Each number is 500 + 40 x the weight over its row's rms, rounded and kept within 0 to 999. Layers, rows and columns count from 0. Numbers have three digits each. The size before them is the row's rms in percent of the matrix's.

# layer 12 MLP up, 1024x256, rms 0.099, rows 757-811, columns 0-127
103:547442461503521477611498575556607483528464466533503467485541546487523433483522462496530477495534478454456499476534489565500447568571509605502488448491484469525498407450390503489576467479486561491527485449480410493511490493532510440509453558512466540477498572557451514487512474542480477486470485522469476545458508486509417560514535511563553484483479505494468563503512609483448446501465
099:437386469464465411538411510455470502472519420574502489472500548577492503525423524475501535466566550550499459542473480508571498463449489533460439547527507485487512511509528481558446511468550547540530524446478508492487474508534470515498514540570502487512476521510494455538507547537510537492487518522461531532534517478505423547509496575494575557503454476515470449544461492507550396462445
090:460528498499502509503458523536515508404531512506470426455491538477570441507445518475451500517453516474505519464490519550528557568440526589442426449446520476514481564532460462473585570538512485542481531481495576533475504481441532525532462504598545465500488466466498563569517472478418576604446464538555453458405501586552451518521501524443525484536479452511510493472508525486505455536445
095:503477509510471568512480581439497509538509486562517503456465525538440488508432468505431486543472462497520491448447496444468464546518515535475485437480517490500481569563498510531492502482439448502505507508576465547454487474576513452522509474469484593511509582520486492529472500526473454500497507566489492460587527518583516444507542567491530427479481443545501488485555493497509505494521
099:489512501531495441510442482524466491543473526515454493492517499473573543461513466454510485530559536450477532554479515531550572529467547478472494578519519498475440467507499545464487529471509534467586464506465534568459463545536538507465525486453500455504527453468435469480493488525506497460520594530551551418485509479567508516525603551504431454502518473511465514478499495508532543481405
101:590474376516566483598489495439560488515523484488494450446444492510552467536573513493428468471532556559556543568531511484479465503495532501471501566493442515421430557530462500438451444442467465385525509521548465523461597569540466492496498534524483531536502477479525550441447502554512508518535471586507491521513494420488539449524506487561544459539435473557466499428517472551509498495377
109:463491460521514443536446512554464521542495547512544456508445501499537496510603485491492508500502518442473487540578537516496457524408524521490402523464487551494434521533469478538515578471440483517480463517528523471433478534500523509520492498489547460472542576398517502531571507348473488514512514549542461491462456507494448524551492545471536529502509416492448500461528527542457505519479
094:506516479430491469501481492473544511556514510531471493496526500505532537484537519523441444520493504545546507621476453501518506498455482571483501491496494487385416521488545538431441438525474480526551508473497481495444540490528531475559533424478537498499502436486460539493480503500481451469481528580576489448484482473521519453517607500425479528475513440499473479444473429555575480498470
103:482425495458510461558460548459489465469538486469474473550521542522508547521524508506506538534464490491450425459470593510496522493467506463459436465523526505502516484529510534488454508491504532470515515394498490553502571576510490521540398531500576500413465531391507468497477499498528532499506533505515467443506471512550452525517451585531444510544508550494539529493410535492513539528467
104:453459480419529491492502557519524547503500526499426401446533482483538530526483456537469488477463448496444509519433467533521530516485544552442419539571498480459506517484480512466597533498542481483543519442507411488510496496556610523509505437584433528566485488552448474564489490447499453482451534524519513547458536566504437532503510539418542495562474493506515526496474492508537466491446
094:472487486518442425502439494474465516485467497492541504445455554431491544557474527492556514532527550445553523452572524474485548471507531538490512516530454512535569529461441582451521460522493487479548472488491503555540500455493512593518425501507498473445489473409492603469555505551478487592487447484391536479513537515519524532497487547505521545487477512543572473521460513528531433446447
098:515535519534500510496527542488467448511503545528521410423503519436553483513460457541435547474555499509542466571414519472561459547559539471493503550491516491436600501536543493466435489458505486497447488526515498504505540508494501566524508443485467543498515486495529528462487529549518522508517500488578539481460497543583519469527463528481439520473448415502580449520497465569524513497479
103:496466509452535529529505539450478544493511484533478576468479477445531460533479524499481531480571542547532498535524476482501522475584511510410498636477491488456489503555479460504494501463538482535475534366543520481577529501521524611488488488574461556499462511545504547529436430524501486567486537486473553522491465575506540552448598478498524526521443489541488569440440513502481561493470
111:541531498448554531518477449502524496544495515507473459495521534484499469515465530516501522445469474573492419481451554489508556530574490508464449484562548451393560538528525523453470459531470508485550505480490526505531576485436537502558429462497529515470522475489514487511473438525540484533399481500502533473491499416498529526522521490510492454418464507513371437440446443532555462456511
101:519499459478505501510533500491526545545478469474492518510509576460442547555537515572498556431519468545476514461504511527528560523470444469418505494533491545466507477412547455480493531492545494527510524516568550425570547508499526580504488529610577549502479488481543493485492430466510523490468487503545495537506466563576458529477543565532474479455451495518502448464497530498479429583488
106:491409440524466493456448480446472511483506479499496476558491546503465499542496457570468474490487493554515540448554603503558515489520509529494512525539544495476515556492517447462459582449522413499489498482528440444549525492478486502499494506521439501480501551428486532491446493505586559543477537507530515483490517464514490461553528527459509480486412441521483485456516565501502401509539
104:453482558479479497477480446522527465524494532516480443525477490459544457438501507438482503489450520555568543522517480507451475567549440476508440517454532544479473506492512564493542459509536456550507483541541446541515498525509474434503542478587503528456505507448539501469522537524452486512473543558549415504483442487487536497473491564447439446500515483600491516517498496468466437461454
105:457549508518429532489444500449538485465479428524448456467582481466587513496496551485468545497506545523513539507532504546505489521448562537505463541489486516492464452480522425493488534493561514544509413470502457467481529474528567556467496460486420502510449459545414553460469496514423574515463469513519493478487531439485510535476458516438482449519481500529492513507505575487562524486497
098:509394524463462522453494522509454511533466510556471486477470474462481538512480583571555494515447515519407480497450520447483509539555478552541459490487527478524506510497486471460537506472535475478471431518489503474486487511478496492562415516507526499504499609466540542446502549484520514552462549501487438391464510503509470458522384517541419569574522509520518481509500505510505508545442
120:487500524479455484454423469416470509453538437539454514479528560484545521545482552457513492516509475570459503518477516542456474471504525530487441512537494495461544524478429492482564507520566469491460510515485450431544515570459470539476453490536478564466533494473469493476538468537454453521512441449494537476526510506555472517491582508467498468517439475553442505470504528604525510492452
103:336494536503542481528448495425439499462464514490517528510506511542487453493480541537455505495539527439528538440432519536485520526509526544540460484512515421505437508472482500516477472478476492545503503518482518512502500485517515500513524427558475529505590579523526473498533503513507526552463569513461489520489481461520437486503513573459527455472520433566552584421499470492501495570488
095:464432464488490427459507491550500438484507553516529482483507544533490420474504475459505444476507489518496480513527490507481530427525506513449486537507551489436521485582438469493582473448479486472554438492494566443500520488489501556478437505467531450461522629425527572487484480442540498565430499514419490446565518579490455524444465516470558525510484475486553507541528471484528492543564
093:510443395518563529544528470560450580524531520481558515465532510474530467557452502491487471485597500460512540528417508519529477455462511500462533567485503486465581521521514551503508521531527506546500502475605459482426500562466531476533466466521485537424543585545465489518450507472433560509535460486586464495429491538532456471425539501477545553557469505475498480512420436511433426482499
109:497453530480516492510488518437538498481473422543456513487504516540518526539516499468512505491493472481466472541572554521507515553502467518506443478573508511518500535546495486451463471494477523505515509516514427577500477581472476499491537534461484486463443498459548506573441493465495474544505499561578522441533474502542548509542541577560437462516529452434439476493527548569552560485454
093:554562504478541470522484493454505578447530527454517463462513504535436524502448462489532485504571551524496461499567421416526560514514529546573534477529562472546493522460510489547548511459533507533469491514502415558461485473487533510551531364509489520486523519528453481485451544463494490479473495556480494523463427551447442520521569539431518455517498426470530464491444537534413461452472
099:494514490465520435526489439548456484458431502515520486475503466491548527502566525495420527437457518505539488515501539573530527511473505469527457578459523504469494504480437515472543472445549540535550467468470407547486487581518479551502494473483489486562549465439489498512560454481516474509489459488445529486538472513457554552519420534601499498504505517523500577412449489608529466533471
100:451428495509525528498500502565475532466517533402519501544481529498483521506494497446555492518510475519484441485507409537451530459524492523488481452485468524533431466549487498599433479505452503456461464509492529551476483576469504457507435487454575501473510498435524521521448598427516470518498441475533519464432525495521486531468536568509463458556492513516479527491489500471467513406507
097:478563480492532462478492455466479533561425482564523482474520515466541446528493464448490525487499445500493455584518562511506499505508522474490508567481457484492502486440458469486489581548567479463499515451545592519504482560438519527471489530460533567518507487540567556438464481513473568496422506575511507517549513474530509592498508559477449473521456514591496430513477426496517516479542
084:507433452516517482494561469495431467501528487544453475521521534445456502542553527505504586498474531435475497472471538475549491536468467486477423517491551522463479580433471465421482526484477503491505425446495516472513523637527498477550469454559504502500472591470457528461518522502444458514485389515544486472486470494520468533526528517477457439481511481476494459488571537504485489606469
105:448439468502557444516504572529477497527462476557494516400491512537524463466513453507455515484537534483453575436499445560528502465465544567491518519544494501460480490471467529466573605541477574501555455448536587555493513552464484547453487498553541522510521475499534485463532478576510513537511433536447414518479491540522478521510518483513536502473476520509457520458479547545518548488512
099:518484457401613513516483529562494534517475524485518550497528557512504463473547552487517436588566544503532510495478545523506457559438505471433503495446452487478481556586516495447522512501485501568443520454481511449479531585449535484449490463503579577584489567478509469509513448510569516500519509488511475452474455535527487517438532501530507496535596490495419545429529520475444533542528
095:493554536503548531467561613477517448502479482536538474514464480548501517575459578539505480478485483544410600483467590530417520538498467572424449572498507479504496505545498547461466549502457481471506541510489518583474529462498475512515498504551522477555561518527485469514503507522534533508496583469503618489524536461529466558554503549540430437544519518496493521446472435477518478462490
092:575480502483443546497557534567466440408475519532521534467496470506479506536502482534523553550454541433529515484445497484466623491461508464530521513546560452476454432429474513480500518451452480594555522424535437489492537515503502446467467450601447488547468471508520510474467531496437491502510518546496429538517509483511572504473517483517514566515562466502486501434431458579467459598448
098:548509563528534503545509471550496553459432485449533479491473545539507497572479525553506472501561544496480473527507510465448500479502613580538503538539564527544477469564485459519550503525494450490537444525512504483510500527507478481512516542490473540558585464457545586535530459548497575475505445513474490494427477517528518485451499521443500507524526437529507526492561483459485471449470
020:445451536435537460546467464489536489461418564482534456482491531486535559576514449501487500505525506533514465533512572525473555549506462549492495531529550466472500514494449507468550520407520519521504490531479497500486513554509493523477447458517509518505521464440509546516510574438450543498465483520458470484448486467499515562494532540533427436579545469584437486467485513514590473548477
103:488489505483506522496559547508493521451496539492508483460499464496590472521558546471478487536526495485500498519543479539564469520459495454448555507502547498439513555516500452448484450463437469419542477511474473536446491540573479470468495368428524496449521460439564515467489533543525497566534500481545576480486491434491435549457478510502481508566459481567452524446524497600453488475482
097:446463529536508496526470499524439536463489494580514428471491479524526466514548495530503478474561608504475529518547522467458487582503441540525410524579469543471487507575518533519491500441533474522512441508583546515510571536491503547484490491512510425540512529465605479413468487517557498477498506556508555450530545520524467479535470583483467441486528440487453439463551515505446505521506
095:548507456482514396466517416399538434497485573517488484469517520458479492529451559509443491556475532595538537510498506427498537600485558555511503472509454523483445573503495438605499454475471488548483457404561397547506513520519524497499514514495519510536582475486523582595456522508492492558464529521528416453556523476480463529511505552488428432495524509500509527467484516429513485476457
098:476459485513539520528479468528504535475474532502466540453496489514465494520439404554467513512496534452543453432432575485565506457515546543481535503556498542546453543488469447523514470476442402618536441508614545519525463490487517480521511486471534546499535525428480475469489526461474525644490489486486533456529484434435439491545527529471503423522538394538468515521515481493418489550503
091:488424530527472504474481528507555488460462504521566497465543575553512468483453557523469512507489572478461501534536555521538537517446488520470537489476584475483471574472492468572473440465498471507546428531510478493535452506520559429526556393523541530497489479454557528448465515510511613564531504573502465459438490509563467481546423556553506494504495502481508481464443500467530519505509
106:448499540535554553470466521471477507503530508534484450486488540454589490455491484506494479592484423447517526533530517537515549521473561517608532482518494491542523480515488500466500538439518480534527533560526530475465532482518486555474479401468507521494496454425477569480540502484491512529507462511494541536400499397525495501480554510473511448436517509524471605530500545508508478594520
096:514505479455543516519507516539488490472504563557531434481538444487489474484416561450467492488476484473572533461409573459454547600468442556457455590477545561492518495503447507504492483526530429615502540487519440456470413514434559483586506464498551543518513458468533479510458542444414547507502548530514493439507484510569549443462491530479507464442537449521538521479473542466504535537462
101:532545531513502522563536495511450460503456477496476484474553493462509482479472473513571446529477510580510519508413462507447523542517506468486466523450528550499527503571473536497495547481476518482432561537495491521500532537546519513461477495617436506435497498520594564534555472492438496470503504471494474517509499490476484519420525510476510461545464438470569453443433433557461494518466
101:551518444560512507487432500538495555530532553601457516509503532539458509534507510528508538517526493533472504490495546477442457515461506528577490510573482520488477606443546528553523485500544483510583448590488443522506530538461444529491421496493470565541516519531497538452530523502417500514511495473529507537495508534567495531565517527538486488539446471492393538488480516485494445467507
106:606492555490476504488425527479548443445512468510458462478526505465559476471509438431495518445502523542506480590485567487461494557505542559484456448500552517551505483577501484503542497501464552532534485557559493599499494449528529550514453400475522450457521475518456570535475506491498497537437446509493483478485511520464403502477556503477481470473486548476466508488503450461544442508414
104:423492542446441491492406611475501479459470539443539546453556465472471453494495452510590465481544505578526447543494487542493550529461418540520442546562482505491484550413479519473475515511563500550495495526466444436469533503559542528512505415529510518522494545526532528483522440499581509549474524547514538504461484473465544548515488484565508470491433448492514578539515578423565449543453
103:519488510446488517455499558492544405456460521481515505437474514507516480541554499508489631459511488448470470474483530552555490471545538456460466498497566463487529515450506499555540516495472484477537424534533485593424412475543569547540526441495521520456541472545458490435584473553530469520501432506505477412369519518506424496506494515543522473421528462507573466531488584473471512534481
096:517418551514500409410499486502545509534514501573521488497500546514499503560532432482510530419467510532432502499542515439471523505628484523483542487437471560444444514537503465544500470454483526474486402508540546478428514548485526494580459508492545510474553482453500459544435553465479528567484530465524397500463555422479520533610524565456474514471409454527512471540483527609530491480551
102:531534488497470533532443521398499538520499571492522459363436537454544506554497408546461536468496471490483455513483473541528499527491499515500556540504475600500494483429376499508455477537486474477510477503568474511448510454540483550481512417561482523497479491526534494493521495488532512612499493556475538475440498431531488478524449481483507512510502498522515510507529425493553511492502
107:537429511493528471519503512459531485470494563517444510520523462508620453450553419502604545476482559526559446546505478513532538504524576455501460551450502550449510464403535473463516532458480502541513463552535538511479463476523488512489502490538528555516488476433510462532519516571551467520476514491500514502444487464553488458491475477453496482440469500505473600424519534553444446478477
107:469475524557491519479540546565607517523459496532509497416513484460554528505508545479497503529496463505589529476509509534550503524550469497425469545456522526486474505483463514510498519441496488578491532553527492527522551473489513447521443499530510441556559534497486550457560543533536480537485439520538421503521503507472528496535418494482540449574475494518529507489507550525481535532472
103:455553511460504471536448528457544492450483441509542444480426489518563430529483509476494522584492483475574522515505520504547539400500482453533437499447503574517470477533427452571514500458474511430529532468489403505523547510519515470526480469570501538485500463486471566522457534557546514634470437550428428518507489477509510513533486500489407455495462490493542505502485534475472502458468
100:522412542471427464519472530462481507505477482532542480415536512514573461471533551563473569514496492517484491529360466484512524503518551571530415535457574465491431480481513479508477567478500498491468506550480483573501614528518527508534517450549518560498507538491497501538518476539491568521500496519541472439478512574516408479490521514524509413507541399502514530535417496490490502462504
102:495523532500577526488486441512533525387520523525522499500474506520545525488499440523569470520493532491410430575525493476456520486504515517406462477488539458443604483501494510524528477516498501489504445517485463476450482514524588501489487466493523601500492490436555562468452567563469457563474443453471479495517489493497469490529511513472531522549383463531454480509402505508526498523438
098:448455443480513491484493543512515454448519493562472387541473512461541469538481528522522539516471547509578530500520581549446492507478500500485419523455451452473457459523465561517460537512518452421523502492534500544531513495538542536475529438505487478569435505539483501538524547506472489574519549515478494560484489460537446487489540563463537513614525468514449518417414588519484460503535
# layer 12 MLP down (transposed), 1024x256, rms 0.0948, rows 757-810, columns 0-127
102:475527506475532544478425472500468522554564486523448518466490457477510489473431417500456526476472504481510423456480487546519542425524420517544508511481463487533548502423539514486464582483479493498463561444518526445543520495492507480492512514545503447496465515504442435491521410534477564489469504546504558494421493460531535531483411438534539516461442566501546503505497553519493506474422
101:484486439466552473534552474466471482499433456467560522507552528443486493454472508475432459418575515555509529499483505473476483589493550569475487552449544507557486438531541469485561519496543488527512474469558564484478531518432479527440566510470427479461479544500458457525515474480518474467513515519532482510448509556451440450484414450548444546514548387498450556478470542446561517480484
096:537522484516544576502484485534464547520551504510584448503448497468564481446442500478498540472463543436419488510540557515533502604545454488522511500466461463503529489539520485576468553429448545598536544537464488469536515445472437478594517523444473511492519475486579476503417491504487522580505514462497480543452499516524478489460471485450530523412539480429495504534605542503483522503456
094:477507502462550538504515539442503488538511468515502571508495517476581480483471462544489479525516501465442562453456431453499505472506496449409492468512469455446446446522484459452579510538512473477487496398543471521512516494411478484458593481516511493539477508487525574607499480487489492509464472510480463528536515518549541500482394514513460476537495548527530516576467482603410567495518
101:500503466458542509538486420489496510467534528530511399508510401452477446487541523495431424453501488484546434466532504385450537477490473551535488509455527501465524505493472527513494555513515492469494573525474462496492517485513453475503516472520528618524504472526521501465524503489523491476534429549484507579491431545490507555485481466551531490549478530478427438500498532467438545557522
101:512572502557539587505443509499470475532496546523462445493487464462461557533476456518486464501477455493516496560539502444460516482498568466487436501601496529530458473471492514465480497533473532430514472550523494461547531499489469481410534510476422540528500471512479545462521482533433482543462454488520476497510472451495512531455494521561501449494497559421473524471464528520516507452501
104:568490508550533423532516555416536430466460485494411518484441454484498505461571446497512553472502496519444535466531496505426517523489431480556510556469502495443516474478488448508505459479492459395496520555442525500501509466472478582502532520455469442514486503481562535542537516551472453498524492517560465502487538472505459488497483488501480575515517526453492474459568514442503476516484
095:503475492478443485551496546458456491468494491493465477474561502522489437517470520459520401532516510530449460555501532490463499556512594492498517485445397458509460541476498470528481575520508503453481451479477555444484558514570532537517478531469518551486582430567499457396542540491529470490524515476451403516569489501455558516480475446430536507500526609466419477520445506534525549495504
101:498437512517461485452478447548541529485461479522479507436541455519520475493483473524496503464482559527468512503549489502538513583507493556545528508485478513563484557492501432638513462550502511519466505513572504478501457501513511520548557391441450525505511504514535500456515516540479466547465483453507465386501612489414581483499503499514468472454484503562535535494529422474458493491481
105:483552527547540541543486584493471517481532552447524472481554433527448537478529477492582589477543513489519502510452561522520456470478484479466506531484464517459455528480487490570523459585433492437539507527452495480515550438492509466437438524491509513464458475565521490587488507481480517424526608438411477570507471458514469522497513550596511433483511475449505502494534512496538553549567
096:453514514490533531472567504518502517539497517520478517519489518571531488460537479509512521433523483450503444479459512536450494458524510470514475524531395561508584479493507461458440446448598524461422533477484474453574540538446553470492509475507452497508503557515468387494512522517511516549522568479471477533521452463465451510528487500543488532585583522569510496483567453451485480452542
098:518524440452511505534523459470494491508577473493522505413465526486490509526480477501548453480510554529488445462425551464590480474465501546532519517472439461559454480504466486500499461461504490526505567453506497497488503580534507454499563532487565552569456524513525554495528485436450465478582462513449586525474525559510520532454533471436368509546496505512495539496570470481459470606479
104:580522449519487561531525444496482434458463508461492459461419447499534458438469449468474522543550527479549438496497555520582475510454490494434462494516505488414471434507537465566465405583475555447531459515489537481514510491517551557532481510491546463564444460529486568495538528461532532498471498566477567534553429417603499492474505566493469489438484461438505480531525564497521454550475
110:503485550492522534476477486506471509489479513574451490514538476537496555487445445507520475508476503552503497597507487479464488473525548490456471472436468462480460530465480450542484517497558538500583511487510588554506492489544509589455490462480441526556511496489473527477415505553465537509471449570446537546507552438449509529492461491417493553464469507439526534529469498591482535520563
099:422515400575527474467459453461533508492495513539502562499413470491466468518508586518511509497500492462508470479420469530524515487571562461484462455490439473508528520402505492611529490452519461520541522527495482485493500461507511507508481479555494507452581478535530463506471587540486491512503534552529413453497513405477493517545468426513493545491443450497506510453567503466609483550535
104:495487490474496547531523524514505451475512485421549473518532470577568504485476540574560521505533471468506379529547509537522491494451501396483482505480508500512461465453510510512515500450513477489563448488510487460550571403571563544538604512490423541517412438469466553486521489462518497514508521511491447516508450452493518511496515488499533470539481550519498541523511417422515449570506
104:471497483458492461510522527542519498464526447500573458455525513523533555491486520495491517526551517494562509436521512463483524542429510437424498456549572433500476498529508564412560475545612507448541508527523506460473512509486510456534508505491486455505434480493531462528486494500526469592488539517484566560513464439546503543582486465516505383453556471455621465513536411542481551495502
105:477491478440469540482460439551495423524538529531486549477475524461445489564504514562503472528530509527418499525416560499502521424482562490487513432516532478562507536463496482551498469536464476553561524504505515545467441477425497572495446486534567499532507538500470483530518543508467493475519556502471498486490520531509506478422469442515493538573514559416517540493383515478492445423423
097:486534441527487472507526555411512531474540517468417538465477500494517443513550526460510489467488490452433456518496526537435503512482530450508562512549454514462502541430436509467480503485465477460543532437471583523502479506484509458454450455522611527486425527494518515558512517562459503536459513489473514549434459477567518587490488445443486570453477454493508521479503518472472481496499
115:516516440489553415488543485534526521456441454452582619467514607500488507523504470502490469583556562523519452554560592515503453516518477438487482475484498481456510544485480549466413496529461496453505550489471513523618552487434483426494539493499486507501533522499501545493519536520538424459477524479527427494507513528464511432399514440500555413567532477527491475531462491515460421498511
102:485574535543557385469446526492477458507463544474529549618500491479477519473551482498482522477530436485447485528499496580480533515485490435484544538481524475505486487503394468571453493495511508439497540441433523555444482541537477514606513508582471513437575514539462509491517499489524528552463472444453487451545533499554590503518461467522504487446519486414573551502511464512513532548466
096:554555514514475474464499505524530521452480482522465423454523514468501536423503535575463524485468473533498517577470518495542472517513528533502445492436537521493515519523484571529533506500435467509519504465448476512579547484489437516457515566477591482427509467551547457475503468476558456506456557479482472519514439498518542472556502490497514514501547481480577490511444536499478523489411
096:469537462538476513486510547522404458586506520515553560482509570438464512582504541505521500533516460442461492444484484546548564526497559495527460506517558494467473537489491477439480496595520503501551449537447560456479484512480509484491447479459473524538487465513477485516568442556509555548452462439606470448493490520552434516531519542524570515555500556461496424551487440556513444450508
107:510500517603551471459555545533453463563554519424484505529553542535518542476453476583462526525440607519530518516487504454493532522496492509487495515489436481534493527527453495464517449474542472444533434465446520507530463489514502524476517480578512520494502464403461540427495475468472506494564465467514523504432496475529451529481484486484514448530457494532538403561538434404540541488483
094:517579518566407458467522550487482481443503525511437502544476430454429517529519482457554467427473472439581464484553500487522457565560539458499527486527461485482464501555473455454468508556483501466502511498456505442493493622505530489508531551540473467487562426430471485527492528527457473438534510572554542586477512556506466540474463556500470477471500490488575410527503498543511458574598
099:510529423514470472501503439562492384489426564483521512469478432535562523496492522538487495503530475454499546461487487506516452476514486545527438553474426522556502489542501567429504458509459483477530524447473458508443488527456506534528463545442496499521474472423505487523537527540499530474466522460481473492479556602462477481541475548568475500526507497452503498526514474601527489513491
101:535452502552441527473493406484541486506475554501509504494471529515536459450491528562456480508492503516565501485511489472542527483457431496475503483523381434546500489604514533558540455471580491414517551497477488496531503467493497544551493540465468453518471466533577556459484468515550569487528499527515484496487555476508548463491511586457501459541525511541486497464529464526477484472496
097:491484455581514565542486547493556535497410445450489528545505409532456490478553501507510508454510502533494539484485445541577526540588414574470442447541564462463554485525515510530450470484452462524478459548552426524503534487535479468538472513499524443505467481495524532508420467506471479514523424458477461506435525469503501421529592438463528488485543459518494522478520449460569549495482
085:488443496489464473539553503556547489487508575477459449447540462513529431541456523481505543494469559492443481488553493525532483475541531590465528493536478555477478511468508472463614499492479504517477484518558488422533532525446472507503459428529494522506531495457546535482444499548482495503496432527500530556558571509439479515430449476502539510455480496527589500440508551490553534472484
105:432553510496572580554515400484509437463424492550476521421480488526407545581496495480452490481538451465547431502558502463508508543525439502442466557533508458512521552514438515455508478447554457522514569491475510465490402484494534563406482563437523447503512471464473427503565497439500465453474498540590504436488499475471509517558483510497480479535510496542519548470500444540436472540514
098:502473477545444441539526488451469457459481450565441582405564550478541556565506492467478492543404531526482464582431534531481517546492508561482542464513507511488504588529532517501469518499493518500484478451504508541504520538512456441532556533524452483474533495484530571496535507519497562567459475541432541516600425496504477408527471483516555536484513532487563435451504568500416537446516
097:533495541503523493476489467472530512436434555593534455473478449495518537536501547523467503504505493461493536523484519539517477480525478505559529467465516556481522496517493484536495445559502472529482467503461414470510464463520461505492521583503474509480468526573479505523454505539507640571484515446509510445526539480514439476454533501474552495498441416530508477486513614449473424581490
095:555464588480524508456481538480461507483495513503531497480513516445499553459473455526474499577482550543508488515436517579517528539475505507601511512547487491484570485471470501478504528504485552543527498522597476521500533495471522568541546551521487486586474524426486562476499533471526518486537529487430453564502426451509384459536545546437500490475462525443472515457407455504524491464425
098:545510510555510473384454477531446468556537489437514510432441580489477418460499536469508491466508493519467496520473494454529487470590457503536493518542529495568461535536486478466461455461472493575547419515503500480537506575444477594458484558626524522555494489572520499421495511554527439451437522488506524452521433490549480571513501515432462472521455534443465474482469391479516526421566
013:526463416550534577477588477529479612480522471539518490541424540549531560475553446483509514450412498511520432512477480520485482474518505541571592480498465575528482573574514486484477507543398445509531458476491493470448514494491523493461486466475471486556495537557475523484508570482475484447467555473493514571530534455505525507424519554495531468460473525456485540503493540474516496454465
102:480536562525466534512485497535592500531482522424478472506591505546462520514539433495512515488528484507493453508497551484494466475519523497496490486456493545510459539426535536469501513509491459493443482558515417458572563526541443541432472473520397464567509514459482557465540543473496538467497414513465526492508363452534526532517459513485560513511480437507475488489531466469514521448479
098:462540418534516566525501508479434517434465511437475498418510384503576513561393479513463461468433484509509499481497443513482453505520509483457495560516474494477546465560544486486498593458510525446518472485547473521415455486488544490457449478476558471521525535570568549433459436600507540459475559488477533491542517534479551538468480474473501524484459535419532532609455506535495521444533
095:435440493421472515525473467534522501532540474450526531534486489579576468471465586462500440529547512485478564520563475523537452490523441451464488526480481552483463488498466501469503501447497459494530448613487505534459479555550504498534475533495465474414514581493627449519472528524508552473465503524461525496468493496512537531540479500499562488457532460505498518533425513502472530535517
090:535479491391475469460499453526497551506528534530453510570538447507504617526482490486527499529505483484497577519533434491504573519492550496484434451566468475517479482548524573471449444486463510433447529464440474556533474499540499544441555463419571536536529515486563492467482478503492428559527457519493478489539583465451474528532523546513527493575482499496495477580490525496457486472525
094:544510480539486499476511484444476512545534478499486510498441448425500481499432435479493446479499473469485459493528473506506506532508519521536540503503517505558548493476448527567461499551495577464565553444483471484530508473461510473512514513483485493488545510500461474461464457536478458541500492483528440523503471468462479493465551513528542404512540513479396552485550488501538471464425
108:477477465388469428558418588472498553492505527465534448488567528531520532488450469428508488552508499509499539574549551475417574583602481501442519503512478489496508426517490534478543472513470468545476514490524472440464568460515484475549497458485515507502526536508448470553446453507487493445525580503481539537460532473571535516423493534518465445549540441488492559532433450477420517479418
097:532459573552528508549470440559443409506488482463450516488457502446520500475510544423517452534482485513498494498556435465492463447516517498373496486506452520527476565503502411550509518476497535509444442431493468508547496503505516505611449555487500479485424455555518476475513558558467483469472545554494490499512514546472474564537459526461626461479526450526522550501533430551535499441416
101:425512417517477454423499431560599548488509505512466516505504500484519500461457536501580492466469538464493449516527528515606448547440471447468509489485489430521525525489501525490538513479536495514519492474525455532481516458472506467542474528438520517546537548449504496528565508427540470479539501515495496552469582506564442588495527458502516516536511477497462511496470519517525492512495
100:596487472549568522445585490574514463492489521441547474590479544482509515423518499438472493449459506544469478508384535416512454485515485506519523584471462531545462493549549502497413527517483513524558428508426518517413525542571476525507508477498463505470528501449506508439511497492552497449496505477489483498513576468528459476443492588453503524482461479535575467545463428522500474491492
105:495489438489497448457571522513528483554464437434508541553555476533523529505507481446548498508478533528487448507498504541490500523486477518617396477529588506535581518497539527522462517502456464443485484545554499528568536456510534467479501514531486486445515553447549530477518461548503456473480538513412502482609450484528567502509417476500480525451502477512522513463632469479496412504521
105:541572566484541477523513485483491499478606588488497483553518464475465485476560449503484493479529482448539511529525569515496437539492533443491512486550508535495468501486495519452466519477542467608596507453525503427455533460575546481465520476556496475522506479653504494526458446454509468520484532609456518469447565500516466494446538508466482468439498484506540469520547495490503429499512
103:473484487493518525499490486532518549526410466484491483499495441519468479432541474414521516486522449557437506467458526470502522457453525493545533524489499524499512510501442498498566487625547485590574450497547514527491506444531490485556477505434474530490503508435468432499520519449422455486550538452517486482526542506423499510503493573569494554561472437445514422533543554563453513483507
096:523614490434534541525578610512466559517471509538495503491526511526575486428478504518496461508529507504511446487437531514421466553410519504424484553505496434444498487553420533453495505475495478451558573491453492496490520482462523585551507503521423498481425428451471461415496485553580523479457492549501560523512447482474526523448499504552534476453562446552506512473521525468495515498553
102:527502475533522441533501511439489507485446436520530509444453612508455479553532571481538534485455563485433527556504484491441497536518588439461507500526478520462526486550466496535495451510507532491458463586470464487473458470546506540453534472546508485463454458476502515539565499533516556517496526483486450491532559555523450437480440401476517551479452516468548540505605533439611561511567
106:484459562498563562541485503507531449474528468432500459459499455547535461508511526565502462441626511550475468537542441575518475522522534503498411536524483469554599473388526516434493488518515508543486600534467527465499434489497525532439501578513441441489505514532545598510483509520550465517469433510489478480520493548524443533550548543448510472505499549508522482556475454530518497544451
105:562465556525536563441465530453422507453492540504416499472514537492479494416485483522515529544456519486485508511522494508504513487519465486465521376517405511499441523478550489546547521544532504470493540546467562515515527539488521449457499443478508456447533473630479554491558527540521552531486446520483502432510424480520499504514460473436551588429482480512545459461451543492462504487482
102:528504507496465494551494469498558564519479500472456543530473511592514478434494500491449514505492525503493489478481506494489577490503446524536418529565498467521534498472412563449525426523529514476506469493461456552586528499585534545512460487480529500481527505476501464463468473464471455525564521406542473550542414558526494557424477525487531555540505553494529487513587526582497436438527
099:526536449526449455530495496499448534460490464498473480494490506476537514485481563466548523523517540525505575585475490506551407467514464473415473460459582479552519483514456421528548500536532533474544415489515513449458575450496511509555515437506501479570494486433486487442505545538504431406520459581501570438518560490490521524522437456558570487511478505498522467456488492546565575509512
102:477499496449504514485468455499471503471550504562403527539581518549457492480475451463492511507477511540521479569513427464542527537440509543479515537482508425450513467497484531480435494409463482496508467570532526536538497474496487550475469476530538537532560488485519463475497492492509498541515575495466506465547513521436448487440463536496493543536467434520436504499501443504456494518509